{
  "hidden_act": "swiglu",
  "beta1": 0.95,
  "lr_head": 0.00546
}
Each number is 200 + 30 x the weight over its row's rms, rounded and kept within 0 to 999. Layers, rows and columns count from 0. The size before them is the row's rms in percent of the matrix's.

# o: layer 4 attention output (transposed), 256x224, rms 0.0826, rows 35-40,99-104,163-168,227-232, columns 0-111
# v: layer 4 attention value, 64x224, rms 0.0818, rows 36-40, columns 0-111
o35,114,251,197,212,224,233,156,126,167,194,178,205,212,157,135,194,194,230,259,170,205,282,215,176,164,194,177,200,183,241,274,140,221,242,259,183,202,187,217,200,176,216,178,223,190,152,180,212,190,249,187,157,163,183,172,236,271,187,239,180,222,129,191,249,200,237,196,184,160,269,219,185,238,187,182,189,165,171,213,198,211,155,224,210,174,150,203,197,192,178,223,188,166,163,174,221,226,168,226,181,205,181,184,184,199,150,187,224,178,220,170,196,160
o99,094,102,164,253,200,183,207,265,193,165,190,207,192,216,207,216,182,183,202,208,143,218,174,190,196,222,173,230,189,229,198,177,207,202,180,223,220,223,163,161,200,154,203,229,193,236,226,241,159,194,164,215,207,196,199,191,218,190,138,221,217,237,172,184,242,178,155,207,186,248,188,191,204,233,171,227,242,219,149,223,163,204,198,190,178,221,227,142,286,204,212,194,176,179,222,260,203,225,201,214,232,208,193,153,196,166,178,182,224,221,231,198,186
o163,098,200,197,218,181,268,249,218,194,196,160,167,131,200,187,155,231,158,188,216,204,140,212,171,206,176,175,175,185,231,245,185,203,195,151,211,200,204,222,213,235,197,239,170,145,242,195,189,159,216,211,192,173,193,237,217,174,234,190,214,236,192,190,205,206,202,155,203,218,261,184,111,228,179,188,173,225,188,184,194,156,203,213,177,203,242,257,129,224,123,208,214,191,208,226,239,222,242,206,132,259,199,256,208,196,233,250,192,177,214,189,193,216
o227,098,192,215,162,187,229,230,180,180,203,208,190,182,159,211,173,251,202,213,180,191,152,251,197,242,226,187,201,165,184,223,114,249,180,180,275,218,240,163,202,164,140,200,185,201,174,259,180,157,189,233,237,204,200,205,215,218,222,186,150,200,178,211,174,224,229,206,208,218,217,171,216,215,243,192,204,180,204,179,256,153,175,212,182,223,253,206,214,185,186,216,207,197,164,172,219,247,240,225,167,211,238,211,197,231,210,214,209,197,147,246,198,272
v36,096,163,231,238,215,178,211,195,183,215,202,236,177,239,188,152,214,222,182,176,189,227,217,248,149,224,192,260,199,214,220,215,199,180,195,203,196,206,178,176,210,229,141,225,223,206,255,186,192,168,223,213,191,143,213,137,180,168,222,206,203,237,249,246,252,178,234,186,172,176,180,224,194,212,280,173,203,212,221,259,208,206,189,214,244,179,245,170,241,175,170,183,221,194,196,224,207,193,202,213,246,243,221,160,243,150,158,254,210,215,178,206,196
o36,118,161,307,179,234,221,244,188,191,236,137,139,225,207,157,140,196,142,175,214,223,165,206,195,235,188,175,185,248,220,131,214,180,202,213,195,167,168,192,238,222,202,209,237,240,211,236,210,164,153,235,186,237,207,192,198,202,169,263,207,161,192,238,227,170,240,212,176,255,187,213,178,165,252,215,177,205,223,185,186,247,190,158,194,225,237,196,202,189,200,216,194,224,203,210,177,212,170,209,167,151,238,219,194,227,231,228,143,248,196,184,209,242
o100,100,182,176,227,149,173,215,177,202,184,179,185,171,198,222,184,190,208,200,212,217,171,201,172,191,226,196,145,192,184,201,177,127,160,185,194,237,197,188,206,171,175,269,160,159,151,214,200,185,225,229,172,234,208,226,245,237,197,158,229,186,151,208,162,166,209,177,228,251,206,221,208,197,172,179,163,165,182,187,216,179,216,190,188,155,217,150,220,91,141,188,248,175,168,182,190,220,215,164,172,235,188,189,204,191,192,229,201,182,148,196,173,179
o164,097,168,170,232,187,184,136,226,165,153,156,202,240,244,193,231,235,174,203,219,187,216,150,203,176,185,197,221,240,203,193,226,243,236,245,195,206,243,213,177,160,246,176,215,215,184,193,181,204,201,189,165,199,217,159,216,180,156,266,220,238,205,205,158,181,188,198,189,236,200,207,193,223,231,200,174,208,214,220,223,195,217,207,171,194,160,237,206,181,210,202,161,201,203,217,244,211,130,249,201,176,170,158,213,171,210,160,194,211,231,193,243,198
o228,090,242,171,178,243,211,185,196,186,200,189,150,229,189,201,11,251,205,196,162,221,211,169,198,224,174,159,241,171,207,230,174,225,183,207,228,199,237,213,235,175,224,160,209,208,177,177,167,212,187,228,255,182,194,173,188,163,114,248,180,195,216,202,168,155,172,217,205,206,209,161,171,214,181,191,171,249,234,173,154,174,226,161,215,200,170,165,228,230,166,188,173,219,241,196,190,250,209,241,228,149,166,197,190,210,204,225,180,167,239,234,211,190
v37,107,204,220,188,210,214,178,197,179,210,194,188,147,215,237,227,229,177,174,231,214,204,151,224,209,212,200,191,207,175,203,179,190,180,210,184,198,236,199,178,212,237,212,203,222,207,231,217,206,183,251,184,183,191,165,180,262,247,157,233,200,176,159,161,172,207,227,222,239,190,162,201,176,171,197,162,197,121,202,221,223,135,241,210,137,183,218,231,204,247,174,216,154,142,215,169,183,230,136,199,215,181,160,201,216,211,170,227,228,256,196,119,176
o37,114,194,216,199,189,173,195,189,157,188,189,189,210,247,187,196,208,208,179,163,149,248,183,169,233,222,129,166,188,285,222,178,213,213,173,233,151,120,195,206,207,178,141,159,227,138,173,201,191,253,220,230,175,203,194,237,267,173,180,185,220,217,200,148,195,153,204,174,226,203,189,203,251,224,184,201,224,196,152,238,197,186,184,233,195,186,210,230,215,209,235,158,205,190,246,237,217,202,201,198,209,183,195,185,184,200,192,163,176,236,210,249,159
o101,107,153,240,125,269,225,198,198,218,195,205,238,223,173,182,241,161,183,217,174,219,205,232,205,197,216,186,201,196,186,184,227,198,187,207,213,229,262,202,168,197,197,183,226,254,227,173,183,196,195,191,204,207,227,234,147,167,198,178,223,240,258,162,219,227,199,200,164,166,170,213,200,182,151,216,213,237,195,220,216,193,205,162,206,195,287,194,161,207,244,169,185,197,244,140,224,149,188,261,201,191,219,153,226,186,171,209,196,209,183,202,179,220
o165,095,165,158,183,171,184,187,253,191,148,194,215,202,191,152,292,201,239,206,166,213,198,152,235,203,215,237,205,190,172,177,218,160,223,190,209,233,242,176,142,181,211,203,194,230,223,199,169,217,222,213,175,225,191,204,199,208,205,215,212,247,200,168,207,226,187,196,187,166,197,233,134,205,178,189,236,226,197,213,171,238,210,206,212,195,236,226,194,136,252,239,257,220,196,142,215,131,211,214,238,258,233,181,200,215,217,216,167,215,236,206,200,182
o229,106,191,216,231,198,210,241,220,196,245,222,172,189,184,221,198,136,221,236,192,200,180,245,190,191,182,181,173,200,191,178,163,173,227,192,271,210,218,186,228,193,217,233,169,208,209,219,231,184,214,167,214,195,157,224,211,211,235,170,178,196,259,217,207,208,240,224,167,191,227,261,188,225,249,232,195,253,261,192,262,232,221,211,203,168,221,205,225,228,181,192,172,215,146,249,187,202,257,233,155,225,209,199,152,210,248,251,238,202,133,247,246,228
v38,094,166,189,181,195,197,165,210,203,228,213,197,190,176,161,185,241,186,202,212,180,221,178,174,170,198,264,222,193,225,196,217,154,187,229,214,197,152,225,235,220,156,217,215,169,157,186,194,164,147,205,173,231,177,184,161,210,264,166,208,199,231,148,148,241,158,232,231,174,205,155,200,256,201,212,220,220,115,243,228,198,162,231,186,220,165,232,200,157,154,194,200,196,214,241,187,185,159,165,230,195,201,201,198,196,167,226,256,218,157,201,156,181
o38,116,193,221,157,151,141,280,155,169,190,177,211,203,190,175,223,154,154,185,224,183,241,218,219,189,169,186,221,232,175,197,209,240,216,214,142,120,217,162,186,246,253,201,187,238,201,160,201,207,195,228,229,192,182,185,202,247,189,257,154,213,142,157,210,207,191,170,213,244,205,238,183,181,182,209,153,122,229,189,206,226,164,186,230,202,178,157,172,209,223,248,174,206,222,243,132,177,222,201,173,177,203,206,207,233,183,251,166,246,196,192,196,201
o102,094,234,169,258,191,212,171,247,166,237,197,205,203,196,235,131,203,224,177,188,205,153,200,173,234,189,192,221,172,175,204,199,158,139,173,196,230,187,212,230,178,170,218,197,149,222,245,182,218,194,197,205,193,252,218,185,189,127,169,174,180,221,234,210,141,183,214,192,248,199,200,239,192,193,161,215,178,279,198,219,180,205,209,229,169,191,211,231,176,166,202,209,243,203,138,222,233,255,185,182,211,220,206,224,196,215,203,164,201,174,202,166,170
o166,093,201,184,225,222,261,173,206,226,246,199,270,207,282,182,209,174,223,189,188,193,191,194,212,206,150,177,201,206,236,208,210,193,207,191,222,192,258,228,230,162,215,216,214,205,186,248,193,148,210,174,205,213,195,195,192,187,171,187,213,256,192,202,162,182,207,150,151,198,243,186,248,190,228,137,206,233,232,161,212,160,174,161,185,181,144,156,228,251,243,231,179,231,197,161,197,238,148,223,206,176,189,237,258,190,192,160,166,215,163,260,257,237
o230,085,253,192,181,227,216,171,172,200,204,235,197,230,180,154,210,196,214,274,173,212,180,205,214,202,198,221,227,219,155,169,187,152,222,202,134,221,191,242,166,134,221,161,236,217,188,204,192,178,138,190,170,195,205,172,170,184,121,242,222,201,86,153,189,189,185,208,270,179,193,191,155,228,171,255,182,200,194,171,170,241,209,192,236,206,156,210,194,120,223,175,213,157,186,171,199,231,224,179,184,173,178,163,220,199,165,159,198,185,217,216,265,174
v39,095,215,176,215,194,196,163,195,180,227,214,215,189,208,216,201,186,156,230,215,175,239,211,177,135,182,205,257,175,236,207,220,174,182,204,234,133,186,231,211,249,166,182,332,213,171,176,214,264,176,208,224,221,181,206,170,169,207,245,218,209,197,257,216,201,206,169,181,164,194,188,216,217,187,204,163,237,242,235,220,173,199,222,193,194,180,149,191,189,190,256,165,219,223,242,221,187,171,258,188,151,272,174,226,198,222,187,255,251,180,229,225,195
o39,111,166,238,108,191,143,208,208,205,173,262,154,200,189,190,183,223,160,201,219,243,199,187,174,217,171,228,214,257,197,195,242,225,159,235,190,216,201,172,176,178,221,175,206,226,187,178,144,239,171,238,195,174,196,217,194,189,213,195,184,183,208,189,196,191,173,194,205,238,205,220,147,187,217,206,232,126,193,193,228,189,206,207,190,215,203,215,252,172,215,197,223,215,229,167,192,222,220,284,187,219,191,174,227,180,235,252,181,271,175,209,180,177
o103,092,249,170,205,173,226,214,212,223,186,158,179,187,215,174,178,182,252,210,207,227,139,216,225,219,207,222,193,151,246,188,171,174,171,177,261,230,187,169,233,216,172,207,168,197,220,215,226,187,215,222,187,231,251,222,240,232,215,181,202,188,160,187,205,201,200,158,225,185,181,192,204,175,241,213,212,202,151,274,208,191,215,202,208,175,163,242,222,152,231,171,281,180,166,179,200,196,241,109,211,221,173,233,151,172,178,212,172,157,207,150,137,216
o167,078,228,188,158,206,209,193,169,204,189,200,160,145,243,170,159,174,179,180,160,226,198,188,219,219,143,206,187,196,151,153,187,228,250,195,221,230,179,226,206,191,210,177,158,245,228,201,233,137,212,195,202,193,227,226,186,182,185,243,185,295,209,210,193,249,181,175,191,181,193,198,208,168,184,191,198,182,210,167,196,223,205,175,241,176,158,223,197,183,214,222,231,166,237,231,207,206,177,155,229,209,200,210,192,203,207,190,261,184,137,200,224,283
o231,096,237,146,197,182,159,180,172,308,168,233,230,201,229,209,224,176,238,149,184,244,227,208,213,165,182,168,206,161,191,201,237,224,215,276,171,226,184,185,172,251,191,153,168,229,207,187,158,217,230,217,207,199,198,204,183,212,218,190,189,224,180,187,162,200,200,230,163,245,197,195,211,170,265,176,219,195,221,222,228,197,190,258,235,224,187,136,180,255,199,169,256,216,201,215,191,176,196,227,224,216,215,190,193,167,172,215,233,184,242,234,229,241
v40,102,213,178,184,152,219,160,151,192,141,239,178,142,235,148,215,226,191,178,207,161,244,181,179,221,180,205,237,196,165,230,197,153,238,207,196,185,220,256,202,189,146,182,191,172,222,214,225,164,188,166,243,212,183,209,185,201,277,207,177,199,196,140,179,221,200,170,230,178,184,219,195,207,123,214,207,204,160,183,197,201,118,167,197,175,203,164,209,219,256,187,207,190,174,273,227,162,228,198,198,171,169,218,207,212,191,168,216,236,205,200,164,220
o40,117,206,177,190,159,155,182,170,168,197,209,212,185,198,216,188,239,194,181,219,149,207,187,231,216,204,187,202,194,222,223,251,209,190,151,214,163,184,120,159,180,225,145,132,231,162,158,193,225,193,234,263,159,210,175,229,262,181,214,158,202,179,188,172,243,181,170,216,187,195,228,246,248,190,152,220,233,213,171,225,180,157,269,174,218,136,193,204,154,185,204,192,178,239,235,169,169,200,198,223,207,194,177,237,165,208,205,179,194,205,179,231,184
o104,080,208,181,190,185,181,233,194,212,185,199,218,199,218,235,222,208,213,228,184,254,190,188,180,202,200,245,170,201,192,217,157,149,243,186,206,245,216,170,251,174,222,228,185,183,154,167,222,233,187,204,159,222,253,183,206,199,156,264,228,230,142,209,175,180,235,257,136,177,217,117,183,203,252,173,207,206,216,205,195,181,261,234,236,168,193,226,190,226,183,154,179,211,196,139,185,209,156,181,176,181,192,229,239,167,171,166,218,221,155,189,193,217
o168,097,216,176,172,200,192,227,194,242,167,191,219,265,196,175,190,189,200,196,185,234,206,222,236,177,233,276,234,175,180,165,143,174,202,180,129,230,205,156,193,192,174,203,212,181,187,214,219,243,187,215,162,229,164,143,176,173,184,208,165,214,165,184,176,171,161,197,214,219,164,199,168,228,163,182,222,201,222,234,191,182,166,189,241,218,206,174,200,236,143,193,252,253,226,181,170,214,187,167,251,243,218,185,172,209,154,222,187,192,181,210,177,171
o232,097,207,203,239,226,189,237,241,185,177,203,130,251,164,249,176,157,211,245,198,239,257,202,181,188,180,171,201,186,212,156,244,164,212,195,206,216,209,228,178,270,227,238,236,188,205,202,206,180,192,166,234,207,195,178,168,225,195,202,191,177,287,263,198,200,190,206,213,231,211,192,205,184,211,228,202,212,221,208,194,224,257,190,222,179,177,199,183,234,147,211,160,259,212,190,181,205,188,249,132,198,197,173,149,167,259,201,197,235,185,165,180,195